Part of a small language model's weights.
Architecture: untied embeddings, normalized queries and keys.
Training: a variant of Muon for these matrices, 141M tokens, 8582 steps.
Each number is 500 + 40 x the weight over its row's rms, rounded and kept within 0 to 999. Layers, rows and columns count from 0. Numbers have three digits each. The size before them is the row's rms in percent of the matrix's.

# gate: layer 10 MLP gate, 320x128, rms 0.174, rows 41-160, columns 96-127
# up: layer 10 MLP up, 320x128, rms 0.186, rows 41-160, columns 96-127
# down: layer 10 MLP down (transposed), 320x128, rms 0.104, rows 41-160, columns 96-127
gate41 101:535549583457505459550483439541500443511530535559524525624427506509507540508490519499512546487486
up41 097:517470509484457525518434550552490516420430461516507449440508511512546501468507543540506478559542
down41 100:478557489556420471457516477466538482440522496553533534548536445501467511533527476530445493469448
gate42 100:501488443492446528524457537510533474453551522560462495489477514425407540516509527551511474447531
up42 097:496487526549508460549573473378475544436458474452550492495549470532482455561480521490479481426506
down42 094:474416466528520520509501488562553496484495512534432493480522527447436498462561525519506546542476
gate43 107:472546457553473436533451517520523448517528479539512525481479513494500480557513587532468498489540
up43 108:494495543571495561468527476480473440499515524529595458515529465502541527505506577386492448499557
down43 100:514524515502536525515454513530547527508523574497456631523448440511476518566505542534461569464457
gate44 107:535575482506584498478471499604478524506503457477478481514475480502492505521519524481415532464427
up44 108:462480445494486432498518470457570560546494496565466484487479486554555494534530457479587557531578
down44 103:532491522532501493428524468484454461525520431509611470518471539473490459549493548570400468410516
gate45 102:492504466568484448511533566471509449549573546505413485534517429502507495495471504546476498490594
up45 101:518463501498518541521468519482456461399498454519548518477464505491499487510550468421520508440463
down45 099:555600523523503573502528445521554552551498547464454488503524461483508552449456498573466466549516
gate46 085:526606556504536529495485583481491516542510480477542500456450435511427518536515471495523514538540
up46 088:466482481498468556459412494493494539466488462532493535461560489500500480486481523577489512489568
down46 096:560534570487563486446511566514519494550502508508539474576473537486522544497511514460558397534486
gate47 102:461513469532605486459495499527493498476522616546515565485555529463479501441497590501435501521513
up47 107:583463471454520491558545476470502556547507458564480481477460558524525551397487508481464567480424
down47 101:423453497466422527504444503538405453459567589494529525476532505470493462569552543512491413464543
gate48 103:420454443545535517458534459477482539519481507489409429526468499581508434534473486582428454482489
up48 105:512576534476415464443501516444503507519490587513482448446468535437530499456571546536515498486539
down48 099:521483467500514490514486502532588447504506459466519524487471492454541551548522554446571467603443
gate49 093:433523464529529453512437471517567498560462483411521481418529468489539428481487506551502465508518
up49 096:514476462485500532583503580457466530469512485470553472467502458538540464566442513534488532483520
down49 101:507518522423465478474556498493521509507435516399461504442565526454434527508551485503429457481540
gate50 106:490506552535537526527547512539517476534481510558451458510558504449477457532478464506581542506471
up50 109:508564434520507545506497442518543537502459503498505531450502532458474471422439519537471509514562
down50 103:490507533485502478547462521540472514523511433481516493543526538457422548442472486555503501483484
gate51 100:441457504493422501478482558491503432608430510550497503524460511446503491525454527485480394486473
up51 107:423506486404480512476477461470467531530435590541548485463475494449524555518508491487480453527448
down51 108:582486489480455481563469468459498552476530490560494548560519563514535490459528512507592495453476
gate52 091:511508548493527572474484460563594521472523548480515454495520529554533475538530476492535421497492
up52 089:511570398452497518490564527541489470479534530540613616471486457487530538530514537514497558443483
down52 090:483522511562532424491434487458469532566478431491468446555477523540482549506509475527486466507563
gate53 100:487546455511528416482537472439498474485554425466483513520566505522528458463463509504515477447492
up53 100:430439429431581540558500517474441519544506475444525526471514551557518510513464463543430509413457
down53 098:517515466527433507495488529554505462451474431466452480505496557482554424541538441478478477600488
gate54 095:491503532563554503511447495529488515559494446498530495448401495416419506534477509467464521501497
up54 102:483507526537472485518500471495447475515464463468433515507542542538531502470476447446531514550533
down54 101:482514484515437573516580488444498494467489625486476456491503531570539563516535563542457484475452
gate55 096:513580437482515457544534598579457442453471525520465473472510492502537508504505463483449487443476
up55 099:559417550414475501517460531475494428447499604492496502483495516517467504551503432506488477490509
down55 099:530603504498479515534489501503515506497453472508510535500437464525544453477538571468500514486510
gate56 097:529546479521532449496489461518567488526505556494526508538501488506478498530490513512509483538499
up56 103:471539454508571529514480458525508537544526556582553485572470548418458471471474489481515551521452
down56 099:501457538485446460466498531458480451547452427489527480481514467519470492521414482529507462522521
gate57 096:543489457469500484468505522515567520467532517502497499519517521390474490528475540514479518481472
up57 102:541528518514527563491432482508484545451588486523562484550506514444484459523528445530484608499453
down57 099:495539504557443523531560453454514470557470539472508461512559526543500509461525512493528457525485
gate58 106:450523511523427558539525442514565589427508531529508489439503488508498481548551453489482475587494
up58 110:499545482487586545526504541550453445513495471533508368493512446501498557545548537535484418549480
down58 103:525501475527399520477456516469537457546495486502580575516510523489428578442496448483505514528574
gate59 088:463486566550551430472471450422522453499518511487483555545509491498458521539472507481477488501523
up59 093:530528501608505436527502492498477500508535499514554545487425465538519569521489557545517503537537
down59 096:453539473475502516475496475444560471465475476524501475480510545479489484469508539535465503494519
gate60 103:526486504446526490514542543525458558553432508448457520433440510487486500560485482514498446503439
up60 114:461496557496434510515536484487533456501520462538492472492561518499550448553558546547448496579478
down60 112:579485461458521481456487450547466531489465586471437533464443498477488508549480552453518485532520
gate61 096:534513510476566462493465515483478466489470421510566556527557487540537539444563462529474468526517
up61 102:548487519443484544565492524510496544484509463491442497599577539467534547472502519592540467446459
down61 097:497547414508520455491538440548474482458524568524557573521497452553422450593445478500427476431585
gate62 100:480456441532460509510513554567555464555452483459522419456469477441490526505476456478488488547567
up62 094:490482413478462456398593511503550496538503523493509543480468518432462461528522502515501455545500
down62 101:443519495540507481517480503529481586450504528444516506525515590568429480474506478450446528495468
gate63 093:459521481517529450562476490507508555461567465467473466412490499495537479464569497550475464491524
up63 096:493506490484588530616526526494477536474501485464481506401541510538482457569559489477489525552536
down63 097:446456442516473464416524557505519441485515506590494491489515469503530547480483515411528505530488
gate64 101:514472552440461436506536545496501529529456549463503535506486575510461483535478489499524483509421
up64 091:437428506500516455521500491534534486546533521498466451438505490512470494410514435463537585532540
down64 098:488557459543518509532581531456516516449528495492540496572432500413496519543535491481470527472421
gate65 102:548548443580381522453489495419472523548543502499511465486510468516481510558513512515477444495434
up65 102:545501495524425426530549551501526522517455492487505494486404480503600438486563536550495454482581
down65 098:503483568529499507426429508546517513485605540509533471478474488449506511447493508495518467515416
gate66 103:441575474509460528526491457511474509507479449502467480542484552546439592496440502543476431502469
up66 102:523480516496426490489495467511498474464444524521451471563510462500533475495524443559509535496518
down66 097:475495518503568534488439494517472484597524508470467497547452484481474561499456486456517457532526
gate67 101:491528475461484500563463522548495493503487456552487453542539565513534460475429496547557477508513
up67 100:466502536479538553449518499487432462482504502457452454496555496499545496534507520539482549516453
down67 092:464525511519439461504509515500558460515462477520506572503537487518467564432496456414526448519569
gate68 093:534519487480564489473520475532495518541467469561525446557551475457490544477491495468484449515483
up68 095:547475488599510441534514509519504507512472457475500448511457458447506486514443503390490461464551
down68 088:484592467472490523502477505410459492478378446550520528561501522416546475506444527564510494521492
gate69 085:497454493519518458475503486493569516532499494467499496541539526430477542510505486522532500557456
up69 091:517506548561527529525495593549462478508464512483504513437404490540583490545509604532511511535492
down69 095:501468516469466475503537522449479535491465437523521475544534566442495538499493463444568486516471
gate70 090:443437428453534562471450458493532518473441484508491564486502564559529500523467561567475462385492
up70 093:497602541519441456508488548445475464545524537474476502559501478471537438476555491450505447475480
down70 094:522392518475543569442484521526557504489443513495502497453452505522475618506441535533460536547454
gate71 101:424529496542502545459539520493575555531489464471493553448446511571452477554534523536448513432396
up71 100:605539526490483484496492459518497484484449474506418496502538433507491550452526575469488526464540
down71 099:472462550450494459552549528521484533501558508428592515448472438475494524490460446463480493535483
gate72 089:449554462504537506478541463487511529568468452461559575496506570485464488541506462536501439526484
up72 094:498514470485535490529595530497447606519494495553536486497447572510511521524472496501543459547392
down72 094:540506527551562515498453523448568457559486502484517492527488503402574513472539462547477453433558
gate73 103:520497513517551474467498572429484442496446500527458460532547505468526457557486427502557437536469
up73 111:434499483513523560457486526463483544460477528500482418461567374526438482450470448532432498483413
down73 099:471527482490498492466481510539491550530487533553487596554466540504565474476533502530542432484550
gate74 093:483476477440466479454467510496568514498506469467528500458557518556503461467514573515497486442401
up74 095:515561524561605506509455512553556534508538504433583502550567520417507448477451465511510501452452
down74 094:473476445479559607549485474523503558521511462529462482486499504494517481560487479456507465585519
gate75 091:566524467540498512532517539542536533541499487508463498533523557494452454499497512561499512483478
up75 100:456473469493543475495510552456430534468538521523545498513503490560546481499531421588574544457559
down75 098:409463497523509505512470521547494482523547543487468549482495583445500509483443565458488460540459
gate76 108:445502452523478457560456541504438509509559511470454519541542490414525486532498581424471517544562
up76 101:501476489516430479517547431496520465602543563481529480522520504403455575507494513426398424531556
down76 107:521469484521542430521443514510482556506475455509484495464574409562520449469503548558586517444546
gate77 093:464473516496548528416573486482493507540518511508575470523499478539578533517483485570557399501518
up77 088:475470539551460468494601427509461473450428533550532486412463509474500505502498515490474465554522
down77 095:488523535442514512506423568513464495541520465486544579459511509502531559513504520472466539473527
gate78 106:449506490501516483473544484518498524485423500475428479476420545474541465466495499479506518549490
up78 106:507438419512474604494468459474477516512439498519473465443447473511464571565529491455512537519467
down78 106:464549543517507524551557524500471486497499439448507449535522472435504460395483517466524529567506
gate79 092:491528517542486555530534517493573544528524516547544500614541531553498464517470472460565499477489
up79 082:511500499438469453506514422477506425518521490494494433434491482489492496533514492514555544527527
down79 109:556475507577470569556545521426488481411481535503469520508559553560481504488474468487515424503527
gate80 107:505498547458520474426526478520567518518540533556504451589555462508537577426547502495486494500516
up80 109:508503511421552457575496507544503494478512526552466574550495497526460467551532508425509487519434
down80 098:461420486578480487491599500510580541449485496519506483497515516428509561486519532545496561470535
gate81 096:482458486483531504563574526553533505522463530459482471464434522448468503562475459489484492505495
up81 102:484497490606539439497491492525550472512600538475542435434518463502536555454552469407581492528537
down81 098:522473513473502510482499508567479535463451455433397506501493512515476429545439504542476527476457
gate82 104:438433545469441555514519437565531547523483514537457553526452534544587487527476539469522432470441
up82 114:486454540501511483472461431501501506567504443507562507446497510550474480495502455479538440536517
down82 105:538549498534524478419497459464458545471537430442543503536541518487502526516517417532477504504518
gate83 093:476562479535515511519464458470481469501538524462433470477417468492528442537564424506530423494457
up83 092:496521497498439468472515505472465500527534467520507539510420538508486478521527489512469534560438
down83 087:512511454553526541511471462491494487414469448419437520596543499532535516542515472565453472501572
gate84 108:474544503482495521440571538490538530495453515466517474590477534550461495490527578460549462474471
up84 099:530489519514515444521414567511494500517446425479518548529486548474545537480501492515509477434450
down84 101:408528503463509498480530470471510483518471520557482556534504471521504464496548545512463477517420
gate85 093:503516462455448537505474571596511419530566544428504500551484491471546503475470456533521485458533
up85 095:499519536413441543432545491481544499538482561531507501559500482492455498531443481541454541502509
down85 098:466455481526467522493421487550490499447615464552485506439515508483480482479474499431519538520503
gate86 103:514460506548486515515423516455505538498484498484475508531531478492505489390517493434521539483497
up86 101:520463433463553578489514493515541488525482441509537551480528541574492583422553526464454445465509
down86 096:528486553532508497572556475519555544455462477566482535538464523465495444560474527456571537446529
gate87 099:520544570511518474493556524495500455504503469436463509507549502610497515589549439502541506449476
up87 094:467636531496475464416504479493437518424476544474535464483499513532574556469524523592457439525527
down87 096:539410478482522461464489451476529506571541492469459557568467512456455486533443516482567514522428
gate88 099:464518474455454478479464464516486490490455482530479509483468470462490491485440568473486482438446
up88 102:513497401465427526498462489451549441477520520490516542508492445481557470465473503467511518489540
down88 097:437531508485512505503501520481452514498446528501550462519482538393494537503522409481471518580456
gate89 093:543509593522496478504484539506503503429476544496564535550525544479521501503490498509500480483490
up89 078:513475543521496390419501467497505463508479586496567453513537494537502461477564493520449483519466
down89 103:476498472502482522493546460478417531526516491500454500486490499404434484536524440507547435516549
gate90 097:500557387546464475546519475520490460534496426512529486505488532466510539525501519526488564542573
up90 099:484497536548482544545523533433534508469468519433460526510508480493454476474549550442521529562554
down90 095:513499513492590494556517478513554461465516478495505551473434506566517554477508475491490475510463
gate91 091:491564511488592533458529549503457489547556562475437473503472428523553510583457466465469449504547
up91 087:416507447541558543546522545506513488487507433470453463461487503483589552490528516497530502553537
down91 090:549491548553442474458477431507490472540509579564544489588452504534499476524414525461500558518491
gate92 100:489521484489502476443481527471447445532539440537527530455496448511595540567540538562520591492499
up92 092:500441512461434544491469464500551462511458428448560536459476534523489468509563476476441511488405
down92 094:447492494535478464501519498479440459472526525503460472491527472549552531490505519505525517546561
gate93 096:437521533495394520495515512521504530477502512490462459563555486504446514461502510520570430518534
up93 092:436517556473481528416494470504470460479502546510438519538524502490467548439514489479485545511596
down93 093:559482514566475489562507497521459518532455495523522441466500488540529448528439533488523425474395
gate94 090:454432516495484479428518521448535548469475461511548529466561531488487513479465518517416487534444
up94 087:451550508487531478472465518483511473508519465487529516465490602521510498548540420542595490431526
down94 092:470419473485514494507521443513485526441489483566553461487551509564522431459476507467423569558467
gate95 101:519472540546483430511526447486566471529531454541515485513470495532484506529422526536520508460465
up95 103:464458537470508534546554480459500509583554530537462565506508447574473467429477459478467587545439
down95 093:486522524614478516481483488542487593496453494573521491478504524534446469566421535514500500451472
gate96 104:531546540505581482471538452422468506588482544420449483463513495520546499547497534503494493450515
up96 109:478464531478531524517493515555521442498514566487467535516422527532483476451504472478499468501483
down96 110:514462536575454473480523451418545546474504486434543508475598453522514450510528484503502515546532
gate97 106:484473468439527498542537507456543557514535509521510527489461499482534496468488490491431495518490
up97 106:507526496504451484557503435445494460517489495516515500540572410476500432446523485420467534567514
down97 103:496480503507524498441498461468481470457389543573548504458494530528478507473520451534507499538555
gate98 093:397433503487538492523495477498508431503494455521501495520500532450529439541475517595475514528551
up98 096:500513413483422440518442456509567438501563565537520531480546471498516496581466515524496502502493
down98 095:512458519475512502462577515476491510509407485511486483508566540477500539550484445528570520430583
gate99 100:497455492505463501486556532587466528480560560514502507489470531480451442547407499572508476580514
up99 098:450555524483560514519474510574551499468465471465481505473457499539470465495518531516516506532485
down99 100:488409481581459522554531537469509507510507462505500509528551516507474543489543535476510413467527
gate100 107:487480420472460507517517524486520542485523436525398483513473503477526523523452509481548490515528
up100 104:481514484497492489497446447484549507523441541496501480520536491406429511474574482491497476425491
down100 104:476461470459496463500476545523554536490523494464456529523546457553547462481526526503513507553450
gate101 104:427530490508471449419464520522516469476503411559562483563527498487525548472462481482531483513454
up101 104:481556529549491520565439399497570590553488495506525427583445492446458600538535517471544516462515
down101 108:450426518462490523521515521535528533499516470537496535507554582485482454419533519514500572505485
gate102 109:478460468485514556512542506430497528554463526525500564413499484497521484513466469434534450508512
up102 104:434510544562548469510420533460557562475424538488527550477519474480498478512520564534572471552537
down102 105:538522442445511453496550502554520448549515493529480425495483496480470516516499482454485506518459
gate103 100:447489427501440448515587525455565437513529500482523526521533527531503505457501539487466481508584
up103 095:500497464419557475463508471559510480451487599452426557531494419533477587473468508489486542557550
down103 099:539523516591496475499551423507481519468546488524487455517501536562571475478504501474577436514490
gate104 099:482508539475548489528514464513471478532451480436467506433452458481456499520508508461474497454521
up104 092:544525492452446458555471514441445415480508528480496521484465496552465520465521476481554437499513
down104 103:428513538531564509536541516526478494528481545459479558484459508468558504496508560469453538498463
gate105 096:537445555509538525432463482446470483563490509462523507544500539486485448478473564530447483460465
up105 096:503529436545424529510492455481586492559550476476466517558441502509534538496529481486542521485473
down105 097:501545477489410487441483489520514483476475456540526437469522514470513470520471550492430508569462
gate106 098:504496504467500584608507458527511454440532515538495483595453580485464551508420482555504449426501
up106 094:463521451466513457463506547464480502499498446456502434492486488497460486520467460500551503421528
down106 100:487492468479521475497554490520455450501471481520562510505513511562542431450528435473495510463498
gate107 096:482472482450524539446489582495530517599554493466568535464487523460431435435555460469492381525528
up107 101:466510438450504483521513521541463456454500513441478487519552418558512517523544522556450516491536
down107 092:521490523543450515510532541486464578504454458548444490482516508524499509558500506453564542532416
gate108 100:524471505556532538558549527510504547604469544458549479486440466521543464527493455541585427473479
up108 102:506585489551499444510442452472508474508505521400462500501504491492453523452481507452553441545523
down108 111:556509527473502561527527519483481502521530546467521438524520577482507495498493416530520576495454
gate109 105:409446470455502414460562490567492501456544532486456471478516451460488482550523526526409544434514
up109 097:442481499550429429455496436527528514551516551531422473498576452511540569540484500433522485457546
down109 105:518514481496608555552389491557544491470430509485461546550454552497489498553468490532495566527493
gate110 100:510552506504504459460477501489483481538483614509502452548502514546492519508523489515506489463506
up110 099:471477480524488533467501476464485449520487533604453484487505482521495482529545461484585543449607
down110 101:494552514503490502498487534505532522482487524477538536472561494537556530467464538526425483490429
gate111 103:470487507524513459529502521464448472428460527443532509510490502468450401461472492553541475511506
up111 101:586545506519519530512523464529534517514466482551403516473487588460512471461463519492464443499522
down111 098:454485524554481560528464571503461543517552523453506503549484453466499465570543520504490541519508
gate112 106:457598507478447416520535492541504489520538519451490470506551501562528448481447489492444475524489
up112 109:501528459512453499448559404487508581523499518549515438511529474462450561440485517544476507471496
down112 104:500495500467520521501444543528449558496520481483512471515489519470537453525488450455427549479444
gate113 099:541547502475507550392505502503541519489390523418487514582481446405530502527503484461482487504509
up113 095:466507478518491499447557469397576466519447510479461495472496458516478484463395520521540500492439
down113 100:495439548471467490529518509503530491426554503488453527504563542500526579557528552461555589520532
gate114 098:516470453555480521469586504498535447540473487511454460474439497501486506507482436514543510463547
up114 097:487490477537491562496483494518496515498465469506487468478587548481442496499492483520483563488501
down114 102:494466506447476575560488589487502524659520450499544512496458430542516509434544470500530491478496
gate115 106:467488513505492495525463450496489526504509435512504510514488530441419476465493497506467466545500
up115 102:524457479471459499471489452538526527510474521477548458444479449415535464526595550476544487515526
down115 098:455616431506452522480560516451532461526514559497505559574435461524407583467518490465540511453444
gate116 107:484528492534491532516530513501515448482489468545565572585466515493500538508487451561499478510543
up116 104:557552502464522480476584528422445466480538570426492486406535508536545541560460419563476478564511
down116 096:516481502509519530583469490458499517483520497560531517497451477514420505515587563563468533510541
gate117 103:549486461518457495550511538508505521479496444477481495493479427482500483454497525531481470498508
up117 098:449510469532536530376495451510448494459522509531570459519540527573453508523458496444532544409510
down117 099:492454480499496481497470512471532587515530465525491461457470521406492510448479457475529538549503
gate118 107:540536484503518476552521532460477520493548496520478497503584479528484512491499476503479479460428
up118 097:476536454510495527442512504504495433542533487591470482542499573541536574436507544494533522450491
down118 104:461509558396451435463561553488501525487561487402544555522441490522494494410531411571423476474524
gate119 099:483442516526482524500470499529481424514497511561499417569487531445547473475443457413426468535568
up119 094:472513490515471523474485459453470454567503465532494540498647472480503481544475538453448496488487
down119 099:514506441510533505555484596506497535477452435519498507540519457462491536481537477505550512518543
gate120 106:449522460492483513431485450584516561501526501573442515536518422507527469534508479392502457495545
up120 098:459514457405561538460542514529463504490555464489542484507432495465506555504467440498535539513427
down120 103:450450540510521479532500461553415552507511538520534473468503531564421508515422540547493465504561
gate121 104:491408607478426466454537448532509453523488477440536429532479403510542443504552546517543475575469
up121 102:544499455494496408488522419538463500523550566513495500474452493448537477482517502495471518475613
down121 100:527535529553525495542520442396551541623401451506538584573416513516511458514512515505527485517502
gate122 092:479553534520457444459508479482470546549505562478485508598498544524544494508468472493506533537460
up122 089:498484544572482489466554472528520581487587542433528437426498451507521536480504509556543515528522
down122 092:499531539491519522499526482489471486497522474561479522498492434558528492447496539521549487491509
gate123 104:519549498452583489480538571515504592497532495553533495441533517482452593481533467508390508457434
up123 104:507538537505453524468535505530593469472496451500578511494499479446490508565477418516490488515491
down123 106:485569521543505505458547440513571549461507405502508524482534483551497475459554502513520476481492
gate124 093:503543504508470475540450490453571489502504504455551577533530583560495492481477485548501504493536
up124 092:503479439544518551541537484495462422487441532507479490388440429534504498502435549468507515479469
down124 101:506515477435555441432459462532467563450512530512525514615509553493442476508547450526526521481526
gate125 099:452479528501487495462564522518534572513568558523522445532507493506538544558516515479506482593513
up125 095:533481445569538510532568455476469449555422522536505464541514513476525519491448576487511462512450
down125 098:514484523465526489444527533538562537490528508521547458455585481531524494515517518427507469512506
gate126 110:512511472514499480519502472480542438518412563512492436559550586490517508520527545520505532441484
up126 103:515463486517477518470447438479466491457432501492503524524492431479532539460538511510578519428420
down126 096:483515577506504490468511571512499514423581482497462514487534516475498485596497431501436498553619
gate127 099:521491513491436464459432516504495508483519506425449426511516492500484477447541525463554472501481
up127 106:567459477528507516459433509454525464483484468473486515524461440423474498513494532440522466439489
down127 105:457517557464493524499603442518479460516500493482495479421517495503548497510527572461486485464482
gate128 095:513491641505450534507521429436539471548504521540478526494540484515523429501484502496490487451511
up128 098:511561507485529521513532432521487540522468513496551450432536455428456486517485522467563523564499
down128 095:500515561524504463538482488560452479514524486416501505505502430549495470547414518516549502439463
gate129 112:508519557484452460517528547436542515500441459442508478516438521431528536549502552509488495530422
up129 116:547389534517445460459552553461504505537442534416487476512493596458462543537558518528523459512481
down129 126:514518471529497596525444488554432441499437483541526504518454452507544425522440529465560513519471
gate130 101:466507541559584539529515438489507534477487442480479495475520525521550514423544466523506507498470
up130 109:411471514470485500554507565481540509470511479503521455517571519536514497490448426493485495531460
down130 103:625450552501545487444478525534482474495502451511549534536524559469485494549507503475476419502590
gate131 103:476521571498482443507486445495463464555566551557562436497536477494496502519518460508531466490483
up131 107:505522579483532529587535500509460523513484516484446526483462457520536551495490560465500450529473
down131 103:466462495541471505490496467500517509555503521523542459559541472465496498522485491511528476551516
gate132 093:484553505538510550531453462522502505519480588526459518519529405449505480464499456502458500494566
up132 092:525503461499457535546534490508486573470421504488555488472387527518542501474530502467522428497545
down132 093:500470575501528489458514533512473544571485556462451494487549542481514494563487469575492560476471
gate133 094:510489592483493547483500484494493560539514561481545492547506479465549501541569495501476510525495
up133 104:541461447593503552514489494515599552497452493513525496476488471422466534504490607511520460502525
down133 098:427527543454515458514551491479447475521541535462490534494553510525455475512461384432451513488499
gate134 098:433450562473493555522465451491492463508494493500460511561528470543515530500536458530536511475416
up134 098:520454487521568455495432476593479523463462464537486491485427528497541498425552524531457466450509
down134 099:492465540458475487538528541426453458521476481470543464490511415479532503553515559538544552414505
gate135 102:498530485463478468467506454513513505529500467510546495445547553490487444557516500582496419483449
up135 099:500520481475457551473575498516484475512525516600508501474502457553550487480486508574503437438525
down135 098:529509427524470510542458548528536511515530523486451413566458526461493496508537525413497495543415
gate136 101:421542481488501481491524438475479528469530507562483525616557536507457491450461511512477442457449
up136 112:474549526498544447486523538452461547521473396480530480551514486477472479513556495470442491509482
down136 099:428596433483492451552575474507426519468463411488496475493484476478485492471582435482506474501468
gate137 100:447553430467436484483559470512471559508510589502460542522516462492518515482540503485533492493538
up137 094:550516481553506415493527566494451545532414412479530498477540517474480488520514546572511464497451
down137 112:460468544506411549471540463514481506471532495497527495517485512445516458549462523487460516463427
gate138 114:506542513513461493503541538451492497535485426553475501632522552482517494541482479492488498527435
up138 116:456547530488452479511462515542507478530413559552453510559476496466503447541492562545481510475489
down138 108:488478507473512502493493521498522480451511620480516441446499455445496454549424507471518463485474
gate139 091:571518453459405510461495496593517593524482539532476501612508461495522528512493574477516514504555
up139 100:498515500516456539447561503466426489430500478479500518547458498527523572482397469505459521478440
down139 093:543427504451548499516446513478591516529451418509472518471474480519477466498565513471491419488525
gate140 111:556487526400583508493584454463509506572580423509512475557528477500489492486484507381449573412494
up140 105:489466548534542454497462563519510491503542603567479519480479466437559495548530533555548457565520
down140 101:520578484484519559526633449469496487489512442484480473539478489485488477493502473466446567498466
gate141 095:432499521525539453452530509557518494463479443490430485491490518499551481497451488507469500499499
up141 100:491513540500420478540506551424565543483446545511419523560482528593502479472508596480438532503526
down141 098:471450479475532530524479503474558422458456486525492514442546557500406438554563412513576509521484
gate142 092:582527464536522526487450492515502491480436562521501501525494550368504517509528509524492457423506
up142 092:472469578513477432500577508550494491478539473484456566526484505541498529497495515507503592519594
down142 097:454475458488502544454416522417517487580482461522546458423530503570479547546507498520568478504463
gate143 102:498547477489522474455526492455473475486580493501489456428461461623460507516533450444464507549495
up143 104:541520477465520516492511518449561447459505494535552524587450477516471523432527536479518480482552
down143 100:508479557581431518496434515539521566521528547474478544496543481462526491548467486492521534524466
gate144 092:523467467465489518458492481557486456516559524461539490550502560503544479452474484496508481489526
up144 100:592461532494518552446494455513500469496509512544537455558541504442460434562498593451558508558482
down144 098:463567470481455463498488538469533536494487588479492478459511513498565565518504505517483442492491
gate145 095:507528553520512466491475576465548417545525481574421598576553498446487497577496570501497553567460
up145 094:572525491550511459465496495537513447457497552517508482562554551448486493544512511554510487508407
down145 096:495445556575522526504530502430467514492488537445479501499377550502476402531499464496585539562532
gate146 086:520477450515521469493560505530469451518519516461599538502449453442473551515502460461518453489539
up146 087:595477538450548516478568507502483432480527572457472507406475472457493565506560506526542486505509
down146 093:473459473493484471562442454425516563518552427557476505532561567573562453551548540436459495477469
gate147 102:468619511518522478443476464493523556528435513431485530410526505555516556451443492444506459519546
up147 102:463527545461528542487552515493453537502557478474484518582488430427452483472523428478424507537495
down147 114:486480471514526444463443485465536533538481511445510510390538565558520544475503491474562480434527
gate148 103:525552471521583493487521476543502418479482497485454508557505516452534489403534560495488536546505
up148 098:493491472535466483449465505454485495467549393526513407540511578524497468556504485533469552443452
down148 093:468530495434519478488534526555504512513463508465470538568418449507494563420462585518448484422465
gate149 101:517516519509515488469465464481428506530456453523584507546510465525500525504504448640491538540527
up149 099:506382445457475466569488541433544503521468453521466519513448600500595444453480457476464539435499
down149 099:566515491510501466507510493420476389519459535499465493478488554501534439542453561448572429469491
gate150 091:497548498457506482430552465545518499515476490517496531568532462485511535472490528449499453482521
up150 084:510449482499498504486447526485433494539464569508498493522555497469491469489549481535603540475427
down150 090:475471471464547532543513488477520540523573490520541418512381545449521429508437462484488468460529
gate151 092:434519484416513538512536533552530500460480516488403500481515486513469534481473477495540407415512
up151 094:542485475506470463523472511546535421526490491442541500507467533528458534453446531468503445546363
down151 090:477472517509520480483510459483461568490545523551396438542464428457484448518582510447486518478641
gate152 094:486489541474458542450543534551477486506485534464473460552471425459483515479525533572493455514569
up152 078:508503423511541472554475477502539560518534461511496538466519555529531521457480472436519506492447
down152 094:488525448552457514429447445468536519519467459535515462496469509472465469590494492475456414559547
gate153 078:450561436515476545476514450411478534522476492436501532484427541595542530552532549484484435551510
up153 081:471497516443484503478494526401473524549458549514454532513527582551560516537535471512496440539515
down153 083:567488507575496496584462487590472481462544479540511462497491419461488488435461535523530486479464
gate154 102:497454526556565481493520466492435488574443487523584459458431462501531498517462485466532518439435
up154 098:502495455479487503519486549536526479522494514507359547457470538439500490530491509461440474546533
down154 099:498563479520508552469515546484507509483402484457587475513479526529514516400459413566508522482383
gate155 094:565555500540460497496562594485524475506556550476459414512495474470484546514481482509559517496518
up155 101:487506437471453497526538505533558545460510507498451528509504511498482519549544475481535471433523
down155 099:532500520470466457516524427487394437519542504489527490529526466483500440429456557560494542618579
gate156 112:511562482498518450477480503533523495528509403445514547470491482506503498509525529515531498573480
up156 119:554421493463480498491441519550543495483503505531434368524516586524519484449408469457512515438537
down156 111:479487556554508475467492450464578515544451560461532576499530475487519485588607512567540548450514
gate157 109:496545509557567462488505564499510450424467546501603544537479523489540547425516508464546487512435
up157 100:496459495487473571457477457515453521543488547439514421499528547508540450445463498575495545479578
down157 093:425522571467482484468425455515445500469539473569542565537510547501531529476589508540550423481492
gate158 096:484470475451560401439478475510543472453543455462502449506447475473527440528547490613530493463528
up158 097:524510486539589464520515511515488502503473533432460429510493471433529441455531438516487520503495
down158 099:512480426481446509535510549519461503606439485506497528514498468541586506526480546493514489573429
gate159 093:558450534410496488511487599478456549493544485485470472518479532543509462499509469524549471547500
up159 094:487522441547478465576498452487496538483454538519474586568561538560561459496521537506496529468522
down159 095:501464534506600497407533493521482524520573503477507420516488431483437501487524454535486493471422
gate160 090:517450577478419442458562538522542512512494505534552438509506450511488505489589532501447479557446
up160 095:467488435540528578497485535473521471414543431511530469519469422501546474493650454471546533527551
down160 098:463493514487539407546455501483492526416479480456494457552525501487540517440413559485544517540517